Part of a small language model's weights.
Size: 15 layers, width 128, 4 heads of 32 (1 for keys and values), vocabulary 4096, 3.11M parameters.
Each number is 50 + 15 x the weight over its row's rms, rounded and kept within 0 to 99. Layers, rows and columns count from 0. The size before them is the row's rms in percent of the matrix's.

# down: layer 4 MLP down (transposed), 512x128, rms 0.174, rows 252-276, columns 0-63
# up: layer 4 MLP up, 512x128, rms 0.128, rows 253-276, columns 0-63
down252 100:42 50 58 27 47 47 48 64 72 46 34 21 64 60 49 48 62 74 60 47 38 68 59 33 33 57 45 48 67 52 68 47 54 54 34 59 32 43 36 93 42 66 39 40 60 67 70 19 53 49 51 54 39 50 37 60 57 56 45 40 45 48 54 41
up253 102:70 68 29 43 40 59 29 72 26 59 42 36 44 52 47 41 30 36 35 21 50 65 53 24 48 22 62 49 08 49 47 43 44 28 57 42 40 51 88 72 38 29 54 64 45 10 52 43 55 70 29 67 46 57 52 44 46 62 51 70 47 52 58 51
down253 098:55 65 85 55 52 56 58 33 52 33 31 44 14 75 54 63 41 46 41 30 60 71 32 65 49 13 43 54 31 44 65 71 49 29 39 52 74 52 59 38 18 34 32 36 67 40 41 41 44 54 47 71 49 21 55 49 61 33 53 53 44 51 43 55
up254 101:55 56 68 33 27 45 51 27 72 44 48 60 50 39 45 33 19 59 71 36 63 11 60 56 68 63 40 41 40 71 59 43 55 32 30 44 34 70 61 56 51 42 39 36 36 59 54 80 55 46 61 56 24 89 44 61 52 45 57 33 28 46 53 33
down254 098:56 66 71 33 47 46 72 51 58 30 44 34 50 49 65 42 15 67 46 57 56 82 61 44 43 72 33 57 51 53 54 46 37 55 67 61 71 14 52 40 58 51 48 34 36 74 72 34 33 42 53 54 43 39 62 19 52 56 27 29 53 57 53 51
up255 111:52 41 57 57 50 61 49 60 38 44 77 39 39 62 36 51 41 52 56 53 37 52 23 27 75 49 71 46 56 38 57 40 69 42 65 62 58 69 58 58 70 59 32 69 60 35 69 41 32 38 48 33 51 54 31 85 89 44 42 58 59 66 41 68
down255 110:54 35 75 39 65 66 51 37 55 62 28 29 24 42 74 40 56 44 63 55 76 29 62 42 53 41 46 57 56 47 60 58 35 48 59 45 53 21 43 51 48 59 62 31 37 74 30 65 39 69 78 77 46 34 44 36 37 45 35 48 55 63 65 45
up256 100:52 36 46 56 74 53 32 69 51 67 58 77 23 60 41 54 64 52 34 68 65 70 50 50 83 74 59 43 46 28 55 36 54 59 27 60 62 68 54 42 70 67 45 44 45 42 26 43 51 58 46 38 64 56 34 79 35 56 62 41 49 36 64 64
down256 102:36 67 47 59 37 54 62 22 32 29 51 43 46 46 62 56 35 38 58 50 45 44 41 52 53 44 33 48 52 69 14 46 45 51 66 29 39 40 58 49 43 52 58 48 24 45 73 95 67 18 52 72 51 45 49 42 68 40 65 69 65 61 44 45
up257 090:58 38 39 15 51 51 35 20 75 77 53 41 70 60 70 54 36 39 66 42 44 43 52 56 40 64 37 65 54 73 70 41 51 37 55 43 18 61 51 66 65 41 51 37 50 52 57 60 29 28 63 52 56 46 63 49 43 34 44 71 69 51 33 27
down257 095:56 59 31 48 50 41 40 30 59 41 54 57 38 44 08 54 53 46 41 22 76 39 45 44 65 58 55 48 48 60 36 69 75 49 39 36 20 47 38 68 64 73 46 12 60 60 52 69 52 81 34 49 53 51 11 28 46 35 42 52 47 43 58 17
up258 103:49 49 25 36 51 45 45 56 59 35 23 75 65 55 49 30 07 69 47 76 39 51 47 41 60 59 62 30 51 80 78 51 24 80 63 65 64 36 61 45 44 41 39 51 52 58 59 45 47 55 51 38 45 45 55 52 35 59 57 62 45 68 47 56
down258 102:48 60 69 60 59 77 73 50 45 46 29 37 42 64 47 71 73 23 60 32 45 75 44 61 33 32 52 39 50 31 51 48 69 26 63 35 40 41 39 27 59 42 53 26 52 44 45 82 71 34 89 67 96 31 33 54 62 44 44 53 50 30 64 40
up259 098:67 49 58 71 85 36 47 47 43 83 46 56 53 63 27 14 29 35 47 45 47 42 37 35 52 44 72 57 71 65 72 77 70 44 59 42 59 48 59 40 49 23 49 25 61 62 52 38 51 61 61 43 32 31 55 69 49 62 50 27 53 42 48 82
down259 101:14 38 69 09 37 42 24 64 32 44 70 74 30 42 44 45 49 64 31 61 51 67 50 45 40 54 64 37 39 37 56 48 50 59 45 62 52 31 34 56 71 44 52 62 55 66 32 73 58 59 48 53 58 45 57 55 60 46 71 82 43 63 27 36
up260 098:37 59 61 40 88 23 31 64 40 40 56 48 69 19 40 48 44 47 35 58 37 69 39 68 71 48 30 66 25 32 49 63 61 30 72 71 38 72 30 37 60 64 68 70 24 71 51 73 47 53 48 32 64 87 52 39 55 45 57 41 52 42 60 35
down260 096:42 43 44 63 81 45 84 56 60 35 64 33 79 35 42 78 27 43 33 66 49 42 58 55 53 56 70 39 81 52 58 84 38 49 40 47 57 49 37 45 54 55 60 32 77 58 42 35 27 36 72 64 33 51 34 62 59 63 62 69 51 48 69 47
up261 095:61 64 68 48 53 18 45 57 55 38 49 18 58 44 58 65 43 65 49 30 34 62 52 61 46 75 22 44 38 48 75 42 55 42 56 30 30 82 73 74 37 13 79 53 28 26 62 66 53 56 59 57 46 70 50 57 34 44 22 48 35 41 53 47
down261 090:67 46 67 57 49 45 34 23 34 60 39 32 44 51 50 48 48 60 47 52 68 41 58 40 30 56 59 60 48 51 48 27 23 63 34 75 63 44 27 29 58 57 09 55 56 85 45 62 83 38 58 68 43 58 51 61 53 61 44 52 81 48 61 38
up262 098:54 72 35 35 65 67 39 36 45 26 74 60 66 39 24 44 79 40 42 55 56 45 54 35 50 57 64 12 56 36 64 56 63 67 43 35 29 45 36 54 43 52 30 75 40 46 49 52 54 54 58 45 45 47 59 27 68 62 30 63 63 44 53 76
down262 099:64 61 33 46 60 49 38 63 31 59 44 51 81 61 56 52 60 63 56 55 52 58 52 58 33 66 31 79 58 30 47 53 33 49 36 79 16 55 85 52 30 69 34 57 44 63 13 63 53 79 59 45 52 33 36 49 63 44 35 29 45 29 79 46
up263 097:58 28 54 48 63 46 72 43 43 40 79 78 41 23 62 29 77 45 60 77 61 37 39 36 49 39 78 28 38 32 61 56 64 44 46 33 46 48 38 50 44 41 62 36 44 59 16 39 31 44 34 62 51 72 49 50 50 76 37 45 32 35 74 54
down263 098:45 31 53 52 54 60 47 52 21 37 36 34 70 28 51 82 54 53 49 62 58 56 70 71 73 43 59 66 56 51 67 53 63 79 66 24 63 42 36 21 10 52 46 29 34 46 50 42 88 72 10 67 57 60 49 48 61 52 35 17 32 31 51 69
up264 106:62 67 59 30 38 70 93 96 54 67 59 26 48 18 49 41 47 33 53 50 79 49 43 63 65 63 51 28 37 80 43 58 39 59 60 31 23 74 13 60 69 52 34 57 37 63 49 40 55 46 55 50 40 53 53 57 47 54 53 43 47 57 50 44
down264 103:50 70 55 44 41 70 64 59 16 61 23 46 63 38 30 67 33 39 25 52 61 68 47 10 41 50 48 52 65 72 31 51 58 47 62 60 31 57 29 49 59 34 72 64 58 64 76 80 46 63 55 37 30 69 49 51 36 82 31 29 68 48 48 45
up265 090:71 46 66 44 81 48 66 62 51 53 55 26 27 67 60 44 16 66 67 45 29 36 53 52 56 28 66 48 83 88 85 60 55 34 38 50 64 69 39 81 32 58 64 39 47 45 38 36 45 56 57 52 54 22 67 61 34 60 60 50 65 57 32 73
down265 094:42 44 17 49 42 74 46 14 40 67 65 68 59 49 49 23 65 47 53 65 43 42 63 53 66 64 43 66 03 38 26 26 60 57 46 70 49 36 50 17 53 45 59 52 38 67 62 57 59 44 39 47 60 72 46 80 77 37 52 37 37 52 50 30
up266 121:32 25 56 61 49 62 86 51 59 70 46 46 44 67 36 42 54 45 37 54 52 51 46 60 34 39 71 56 27 61 40 60 53 44 56 25 52 65 63 28 45 12 22 49 28 66 45 46 60 65 53 50 45 19 52 65 69 51 75 44 36 35 34 51
down266 111:54 38 51 57 47 67 56 44 52 48 58 40 47 74 48 90 47 65 58 48 56 28 60 38 39 59 34 53 51 45 54 62 53 28 36 61 33 49 28 40 60 36 54 63 47 37 71 37 26 79 44 33 54 63 64 75 56 57 45 34 43 52 51 62
up267 085:71 58 51 57 35 50 50 70 68 64 36 38 43 70 52 42 51 58 61 59 73 45 36 74 64 69 53 34 35 40 71 75 57 49 74 70 36 40 36 58 65 41 67 45 46 62 38 66 78 24 34 59 57 32 44 52 74 35 85 39 22 28 50 36
down267 086:50 49 53 39 22 29 42 38 51 14 59 49 34 47 52 45 46 35 53 37 23 56 49 88 48 51 55 60 60 67 51 68 34 32 43 52 67 46 47 51 70 72 53 39 67 42 73 47 35 58 36 34 64 48 59 58 41 57 60 76 45 64 88 64
up268 095:49 60 57 64 48 67 34 63 56 44 65 30 65 58 60 42 30 48 27 71 66 56 30 49 34 36 45 50 60 74 46 74 58 35 32 58 52 66 71 61 47 62 49 32 44 56 59 36 59 59 55 45 64 58 56 29 41 25 48 33 52 69 20 49
down268 093:62 60 31 66 60 29 71 61 79 32 20 74 54 58 61 69 51 47 47 47 47 34 62 52 47 76 33 53 48 03 58 31 39 54 60 65 55 43 41 33 49 43 32 41 49 37 54 43 55 53 52 63 54 48 57 73 34 76 50 41 33 19 60 41
up269 107:53 55 63 61 57 54 80 57 57 31 39 47 10 42 54 54 61 39 46 53 41 42 39 48 61 72 64 35 52 43 60 72 50 36 61 38 48 14 38 66 64 26 38 51 31 46 32 51 37 21 23 59 47 33 58 60 46 64 54 72 31 35 61 53
down269 098:38 58 59 57 58 65 64 68 62 37 48 49 57 37 40 39 37 56 61 49 31 52 79 48 46 73 58 59 27 82 51 67 58 20 82 60 40 58 82 62 59 11 75 42 45 56 73 33 49 80 77 60 45 59 48 62 39 37 37 17 64 48 38 49
up270 105:63 67 63 46 64 45 62 41 96 25 64 45 55 31 44 51 54 58 50 65 44 65 65 62 13 32 79 71 33 53 60 46 46 65 60 42 35 54 50 53 62 48 58 38 52 55 59 53 60 31 24 75 52 44 41 42 61 31 60 22 40 50 82 41
down270 109:34 42 40 58 45 57 42 39 59 64 66 59 52 68 57 44 63 50 59 24 68 22 40 45 39 60 42 77 35 40 58 46 26 73 34 66 78 56 43 67 72 29 68 70 41 42 33 21 49 26 31 75 21 53 61 28 41 29 67 49 54 61 46 48
up271 093:44 43 53 24 61 55 45 70 59 32 50 41 78 47 50 48 44 73 49 41 07 40 40 26 50 80 34 55 59 61 64 09 51 47 49 64 70 68 57 66 54 41 33 58 26 43 33 65 41 42 52 68 57 60 41 43 32 62 45 45 75 38 76 53
down271 102:78 48 44 52 41 35 24 32 54 49 62 65 67 40 57 67 29 52 83 42 30 48 47 60 49 66 70 88 64 60 60 60 43 28 40 38 22 37 46 41 43 27 35 41 41 71 59 25 53 51 58 57 74 55 53 34 84 59 23 76 47 35 36 45
up272 120:76 71 62 74 73 14 39 27 17 77 42 51 52 47 23 50 55 29 63 64 57 61 36 46 52 55 34 59 58 55 74 45 46 35 38 21 46 54 43 32 42 55 17 53 50 56 74 25 63 39 57 32 49 40 46 58 55 57 72 58 50 71 45 34
down272 115:48 52 68 38 24 60 62 42 78 74 53 46 60 53 34 31 53 41 72 49 55 43 23 59 30 53 32 53 64 55 52 65 34 63 43 56 58 65 64 42 64 38 54 46 38 75 54 35 38 59 55 45 78 33 18 50 62 30 57 50 77 38 44 54
up273 099:42 37 24 44 53 44 41 24 30 26 52 58 51 57 50 55 53 34 74 44 56 56 21 54 32 56 60 49 42 56 44 53 47 34 29 48 50 37 35 57 58 41 67 35 44 69 46 37 42 12 58 55 58 44 67 58 51 40 35 44 44 43 72 42
down273 098:52 29 44 42 51 33 69 70 68 51 59 44 23 56 73 42 59 55 30 55 31 70 40 40 38 41 49 60 32 20 53 41 64 56 67 56 52 55 78 64 73 49 50 42 54 72 43 67 42 56 43 39 44 35 57 55 57 45 33 53 44 45 53 49
up274 096:68 35 38 44 54 44 81 57 60 41 41 63 44 33 71 41 25 42 38 59 65 38 73 45 22 34 60 84 55 36 48 48 32 49 50 50 37 56 40 33 28 68 55 13 52 72 27 62 42 67 75 51 58 53 44 50 58 29 70 35 64 62 49 39
down274 100:32 61 65 58 62 68 40 32 22 64 48 57 41 73 57 53 69 33 45 29 28 49 22 44 63 65 45 36 40 60 51 62 80 65 52 49 71 64 39 51 67 43 54 83 40 40 60 49 38 31 38 64 39 52 54 60 53 79 25 75 20 39 56 62
up275 106:36 39 51 49 48 30 43 51 38 27 78 32 48 41 39 45 38 38 40 33 46 31 14 61 34 25 40 73 48 43 58 47 60 60 43 24 56 13 37 44 77 36 51 25 64 41 64 47 40 69 16 81 62 59 77 42 68 32 63 56 14 62 53 33
down275 103:26 55 52 29 51 61 51 84 34 38 89 42 47 62 15 49 49 69 54 52 32 49 33 48 71 71 51 64 56 48 42 55 26 33 36 42 63 22 78 61 66 47 65 51 61 57 46 50 51 84 43 38 44 52 48 38 58 49 92 51 67 71 66 39
up276 098:46 61 46 63 60 63 48 80 54 73 40 74 59 30 42 18 68 41 64 41 71 43 28 42 54 62 49 50 63 23 63 34 53 52 66 58 35 51 40 31 44 56 43 19 41 55 71 58 66 37 76 39 64 21 34 64 23 65 48 60 44 36 57 64
down276 107:60 62 71 53 54 41 45 41 25 35 54 31 51 19 63 41 55 60 49 66 37 30 67 63 65 51 60 57 57 87 63 32 61 71 63 48 41 62 39 23 45 58 73 49 50 45 62 56 76 40 38 38 31 46 61 63 47 38 45 36 59 55 40 19